Part of a small language model's weights.
Size: width 192, 6 heads of 32, MLP 768 squared ReLU, vocabulary 2859, 6M parameters.
Architecture: LayerNorm before each block, rotary positions, no biases in attention or MLP, untied embeddings, normalized queries and keys.
Training: 138M tokens, 4212 steps.
Each number is 200 + 20 x the weight over its row's rms, rounded and kept within 0 to 999. Layers, rows and columns count from 0. The size before them is the row's rms in percent of the matrix's.

# down: layer 2 MLP down (transposed), 768x192, rms 0.068, rows 186-210, columns 64-127
# up: layer 2 MLP up, 768x192, rms 0.14, rows 187-210, columns 64-127
down186,094,193,167,226,195,236,202,234,167,193,199,188,182,184,203,199,195,203,176,217,209,190,222,205,184,200,190,221,192,204,230,196,210,220,179,195,211,185,202,177,179,203,213,184,192,204,176,196,203,201,215,195,224,206,187,235,180,205,228,203,183,172,243,206,189
up187,117,181,228,178,199,225,204,190,176,189,205,217,183,236,204,214,205,191,184,202,149,218,222,180,209,170,195,203,171,192,243,179,189,191,222,197,218,222,185,174,199,252,179,207,205,194,221,181,168,214,190,190,177,197,168,193,193,190,206,224,195,171,194,160,135
down187,107,207,172,176,189,206,211,235,175,183,211,181,233,195,191,214,200,202,222,225,227,191,199,227,200,194,206,208,186,223,209,199,188,200,179,199,205,201,227,184,207,170,186,188,207,183,216,195,202,185,211,195,206,183,200,163,179,173,202,212,214,173,199,214,188
up188,095,160,192,195,236,228,232,188,202,185,171,226,186,216,199,195,212,168,166,189,199,214,198,215,199,204,241,214,223,207,187,198,223,206,213,198,202,197,198,188,200,204,222,209,201,201,230,188,207,180,235,198,198,200,228,218,201,238,189,215,192,201,200,201,110
down188,093,193,208,207,221,193,225,209,199,160,213,223,199,231,212,208,208,171,196,195,231,203,186,203,216,206,219,205,202,202,163,214,203,193,195,223,170,196,194,203,214,215,179,210,208,204,159,216,195,194,228,196,175,181,212,182,195,208,205,204,164,235,207,205,181
up189,094,160,213,209,183,184,206,193,205,213,219,225,187,232,227,217,177,199,206,198,241,192,201,180,201,194,240,192,191,200,181,180,186,198,217,192,216,227,206,211,211,233,172,220,155,209,213,217,161,200,190,199,197,186,197,235,198,195,210,190,203,209,213,201,236
down189,095,213,179,202,187,231,246,225,176,230,202,195,146,234,155,161,199,179,210,206,215,237,172,201,217,201,193,204,193,185,227,194,214,177,192,216,216,208,194,211,209,215,197,195,203,176,199,178,220,240,200,210,185,208,212,248,218,207,207,176,189,186,159,185,212
up190,108,216,221,216,158,189,207,198,220,189,166,206,179,202,203,202,195,222,206,194,210,181,183,231,207,233,166,206,236,196,184,167,232,204,199,169,185,217,199,207,204,178,196,206,187,214,254,187,174,212,219,212,199,230,188,196,196,200,220,232,232,214,197,188,241
down190,110,191,178,218,204,189,173,214,183,216,175,204,195,183,199,225,210,211,201,209,211,210,232,203,183,191,229,173,155,167,236,177,180,202,198,218,177,189,194,158,215,180,196,226,182,207,208,223,205,193,191,206,205,183,191,238,168,205,216,212,193,188,189,175,220
up191,104,217,232,170,196,179,222,157,196,173,196,222,206,187,214,196,181,195,199,223,170,181,202,210,161,186,209,190,205,209,174,210,194,200,198,210,189,181,160,218,167,189,245,201,205,180,203,209,205,208,184,224,191,195,175,200,170,187,198,236,208,191,188,169,188
down191,107,171,207,162,210,189,185,189,200,223,209,146,231,195,207,179,187,248,210,230,184,166,197,203,180,196,235,183,197,214,199,204,203,185,190,202,198,182,216,195,214,207,227,228,191,182,226,170,212,178,192,207,176,179,160,208,196,211,203,187,192,220,186,169,159
up192,107,208,214,210,212,205,221,193,180,209,183,240,245,230,168,219,194,173,218,200,220,173,187,200,201,188,214,219,215,202,174,175,190,227,217,228,178,187,182,204,164,165,223,213,201,200,192,211,187,159,164,213,208,192,226,204,236,209,192,178,237,237,189,229,189
down192,107,166,199,179,185,221,217,194,178,147,184,234,201,194,184,223,182,183,176,184,207,188,217,216,218,174,231,192,212,218,200,182,205,163,202,201,184,224,229,176,186,169,228,218,199,181,226,178,218,211,191,199,199,210,218,198,194,207,225,188,189,176,202,199,188
up193,096,212,214,226,202,190,205,235,208,218,178,198,208,196,158,222,181,233,164,167,184,204,208,201,207,206,199,204,183,211,192,185,206,170,199,207,214,203,196,193,192,204,263,187,177,196,188,184,223,214,180,176,207,205,180,187,216,214,206,215,188,214,184,156,211
down193,094,187,189,165,186,183,185,199,182,202,243,210,211,149,244,193,242,163,227,199,212,203,194,159,175,211,164,206,207,210,218,184,190,204,210,213,202,171,178,206,182,204,250,194,193,216,173,142,174,205,187,202,202,175,214,206,179,184,164,196,214,175,205,211,188
up194,105,202,203,144,180,196,245,170,202,197,210,181,245,216,204,218,150,156,216,210,190,212,208,202,190,195,203,203,209,200,191,199,174,220,184,198,235,202,205,192,165,216,187,192,217,218,196,167,197,178,204,211,199,224,191,191,164,196,178,170,176,207,194,209,175
down194,103,178,198,170,187,204,220,190,199,198,209,204,213,185,205,202,186,188,229,191,215,205,196,187,235,230,231,218,170,194,227,223,176,199,219,207,152,208,144,164,217,192,224,200,238,205,208,181,201,212,203,232,233,228,222,202,203,193,188,184,178,198,189,167,209
up195,100,169,226,204,210,176,193,210,207,210,188,181,197,206,197,218,212,226,172,191,211,212,195,186,211,172,201,197,186,169,219,175,181,212,186,187,174,176,183,206,201,209,152,244,217,174,204,173,196,225,206,254,184,191,168,174,210,210,234,217,190,198,196,211,210
down195,106,221,207,194,183,164,179,191,210,215,191,204,212,207,180,204,233,211,213,203,215,183,187,235,182,184,183,221,200,227,168,157,203,228,220,206,208,205,214,213,248,173,225,180,243,211,182,224,198,195,212,234,221,216,201,167,199,182,180,237,218,189,227,223,207
up196,094,217,209,197,194,185,253,195,180,188,215,174,209,184,202,168,196,189,234,181,186,164,210,179,236,191,209,226,201,240,201,194,196,208,203,203,197,185,243,212,171,213,209,216,175,197,187,189,185,202,183,203,217,205,208,208,150,196,180,204,215,200,229,192,197
down196,086,189,146,191,200,195,199,193,211,176,198,208,226,170,217,180,221,216,228,211,221,220,200,181,172,201,195,211,219,213,250,236,199,247,213,178,196,205,186,185,189,202,194,169,189,165,209,197,226,177,229,222,175,205,207,169,211,163,188,209,168,189,207,164,201
up197,090,187,202,223,175,224,224,191,204,178,201,206,170,178,187,190,218,203,189,214,179,186,230,193,187,206,200,192,220,204,212,176,210,231,167,184,252,199,169,202,257,242,201,202,190,203,206,190,194,222,226,218,215,199,198,223,158,162,211,205,216,183,195,218,209
down197,091,197,196,185,216,186,205,205,193,194,223,178,219,197,171,207,197,183,187,190,191,189,199,198,174,217,240,200,168,196,180,225,192,199,164,241,227,163,170,208,200,166,234,226,224,207,183,178,182,221,182,211,186,181,200,196,189,170,172,224,181,189,213,201,220
up198,096,208,176,202,188,158,189,177,180,228,177,190,173,205,199,194,207,203,201,191,165,244,188,195,170,209,193,227,222,182,193,203,177,189,169,197,212,236,200,201,174,194,168,199,186,245,185,204,227,206,203,235,194,204,198,209,205,238,130,190,186,203,189,181,213
down198,103,195,216,196,204,212,196,197,190,205,237,175,214,179,167,191,211,206,212,207,184,210,188,234,202,195,210,210,188,229,176,196,189,168,160,160,179,197,228,209,139,194,197,188,158,203,191,162,216,209,209,211,235,200,207,149,190,177,203,228,196,164,168,175,225
up199,094,188,209,177,213,201,195,215,203,196,176,190,185,192,211,209,222,216,178,157,190,147,180,193,187,216,210,169,234,187,192,195,221,220,205,189,214,217,193,180,209,237,198,225,193,191,217,169,166,240,206,187,183,236,248,211,200,148,203,185,212,242,177,206,194
down199,090,177,183,207,221,193,198,220,158,187,202,169,212,248,226,199,196,183,171,180,214,162,229,158,217,218,194,203,171,210,203,180,229,209,177,188,174,231,171,194,172,208,226,211,163,197,205,193,198,236,184,208,192,220,204,189,196,179,263,200,198,232,192,200,198
up200,103,165,205,198,228,216,197,200,207,179,194,227,208,206,211,171,192,185,220,186,225,199,189,213,210,211,228,254,237,180,189,171,181,171,202,183,222,188,196,174,196,188,178,182,208,173,224,205,228,185,190,205,183,196,213,213,198,173,204,216,218,208,168,215,182
down200,102,216,226,215,215,216,177,211,189,202,186,197,212,192,215,221,212,196,192,228,227,183,178,205,225,202,183,210,179,195,210,228,193,178,158,205,220,213,222,183,189,166,162,240,197,216,208,192,196,214,164,175,181,194,208,180,185,209,224,225,190,232,222,192,195
up201,097,182,198,196,227,226,192,255,201,218,181,223,210,182,179,215,227,216,200,165,213,167,180,208,201,175,180,203,192,192,196,181,159,185,227,190,224,201,234,192,171,236,217,238,218,204,204,215,166,199,204,195,183,204,221,197,175,223,218,162,234,220,206,164,205
down201,104,165,219,164,206,205,205,226,228,183,244,220,176,183,236,212,197,184,209,191,204,217,212,205,221,210,186,237,164,231,215,209,219,199,198,197,192,172,212,217,184,199,202,233,202,222,166,203,246,193,185,182,203,212,195,175,201,183,163,189,189,212,237,213,206
up202,095,233,211,157,200,182,247,199,207,214,228,213,188,162,195,185,185,200,193,200,215,210,158,168,187,224,211,186,208,187,182,192,187,188,172,200,182,209,197,192,188,213,183,192,210,194,169,248,200,196,192,189,177,171,206,201,185,203,208,222,223,192,204,227,221
down202,096,206,223,167,196,197,228,188,197,205,215,216,188,175,197,185,186,186,218,207,249,218,171,163,192,211,197,196,217,196,197,182,198,208,147,187,198,202,187,213,198,185,210,184,216,191,185,182,217,216,200,221,214,222,162,216,186,211,174,200,171,197,218,230,252
up203,099,189,204,227,212,212,192,219,160,166,231,184,216,209,228,190,175,165,216,218,188,211,183,206,212,159,191,178,223,180,193,202,164,201,187,257,230,194,180,238,159,217,212,227,214,203,193,210,185,205,200,209,201,192,229,194,174,203,195,189,224,214,217,234,187
down203,102,219,190,174,196,178,193,189,172,198,209,191,183,188,228,198,227,207,164,200,206,166,221,199,191,182,198,218,183,189,264,199,195,249,233,180,203,220,208,214,190,215,192,198,180,183,210,237,170,210,183,214,213,217,215,213,203,172,210,208,216,191,168,234,194
up204,117,165,197,185,191,248,199,186,218,186,222,209,202,205,198,194,203,203,200,175,206,217,188,210,210,207,186,219,210,229,160,194,184,187,207,223,179,220,197,207,209,215,220,173,177,176,201,173,181,181,235,176,150,202,185,164,202,203,183,203,212,202,184,239,202
down204,104,240,224,209,232,223,255,218,215,207,205,185,220,233,223,187,221,178,181,205,215,197,178,193,223,167,222,182,210,196,176,184,175,161,190,176,205,219,186,225,217,183,219,196,233,189,170,252,214,177,195,225,150,181,194,198,198,169,214,205,187,194,170,229,204
up205,104,185,209,196,200,209,185,212,207,178,213,180,191,215,205,194,199,231,206,196,205,218,197,201,188,223,202,180,187,173,219,199,190,206,201,212,225,172,236,198,187,197,225,209,179,225,217,193,203,219,236,202,209,231,229,197,212,174,214,186,172,224,186,192,171
down205,108,199,193,216,200,185,185,217,192,170,234,203,202,190,159,195,230,209,227,199,187,201,242,212,137,202,217,171,212,217,203,189,223,191,229,188,230,185,201,195,198,194,202,180,172,171,209,199,202,199,220,198,218,167,198,185,180,196,196,199,197,187,185,208,202
up206,109,202,194,207,171,205,210,200,196,189,181,271,201,198,137,194,213,199,216,172,194,188,205,173,217,197,197,174,210,190,188,217,187,203,175,197,226,208,206,220,216,198,200,215,254,226,186,206,183,208,173,211,205,238,212,204,180,186,199,201,180,233,199,232,192
down206,106,173,197,185,183,201,238,202,153,181,220,174,177,232,187,211,195,182,226,188,196,186,210,174,207,185,200,209,206,197,209,204,210,168,203,217,174,197,204,217,227,190,206,197,201,214,223,184,168,179,157,211,199,209,186,186,204,221,180,163,161,204,190,233,173
up207,093,202,196,206,194,216,217,202,202,191,201,196,184,211,223,193,214,182,186,173,204,225,192,198,177,183,188,204,240,206,210,217,206,185,196,196,206,211,188,205,195,161,214,205,230,224,235,204,241,233,166,162,246,187,204,205,198,164,168,197,215,221,202,191,223
down207,098,155,206,177,218,174,194,198,217,204,148,222,203,213,201,213,215,184,232,205,240,257,214,180,198,208,200,224,242,200,208,192,219,189,194,181,212,157,216,223,167,199,199,206,192,188,213,183,189,197,206,216,176,224,173,225,170,137,194,196,187,194,206,188,174
up208,084,216,211,204,164,232,187,214,186,200,167,170,216,201,210,214,217,177,207,207,199,198,188,240,176,184,168,179,207,249,188,205,220,214,237,231,167,206,205,184,204,220,207,178,184,199,230,199,190,220,221,198,212,197,213,202,174,239,219,194,195,194,181,177,223
down208,100,215,198,203,226,230,168,247,226,238,205,170,191,196,185,170,198,196,228,173,219,216,219,207,204,195,204,179,181,189,187,209,253,213,224,206,208,201,199,172,219,203,174,207,209,210,166,174,213,203,198,185,207,203,244,216,205,211,187,208,213,186,205,178,220
up209,098,172,226,196,222,205,235,215,204,220,166,201,201,167,183,203,188,177,222,194,197,183,215,155,200,196,197,169,251,224,199,214,170,199,216,202,220,183,205,154,172,215,199,186,219,164,183,226,235,218,203,184,199,221,180,193,171,186,184,206,171,172,166,208,179
down209,101,185,232,184,205,214,184,195,218,201,175,197,184,160,220,180,199,195,176,210,215,225,180,198,198,197,198,206,218,209,174,214,193,180,204,197,220,176,200,188,206,183,194,178,189,212,203,208,214,181,154,192,161,195,209,235,190,188,213,197,179,209,211,195,184
up210,103,209,165,207,193,179,169,207,206,204,220,171,209,214,203,202,223,192,162,189,213,191,183,244,205,189,193,202,207,193,201,207,202,211,174,175,212,194,181,226,204,191,200,169,194,224,205,214,210,179,223,209,190,189,208,213,185,202,212,223,197,208,176,181,213
down210,103,213,194,197,196,170,184,190,170,208,186,195,228,211,242,230,199,196,188,190,159,205,236,188,182,201,193,158,221,214,149,231,224,192,204,163,189,225,172,201,198,202,186,185,184,224,229,205,203,192,218,200,203,193,214,209,192,223,202,181,192,204,183,208,151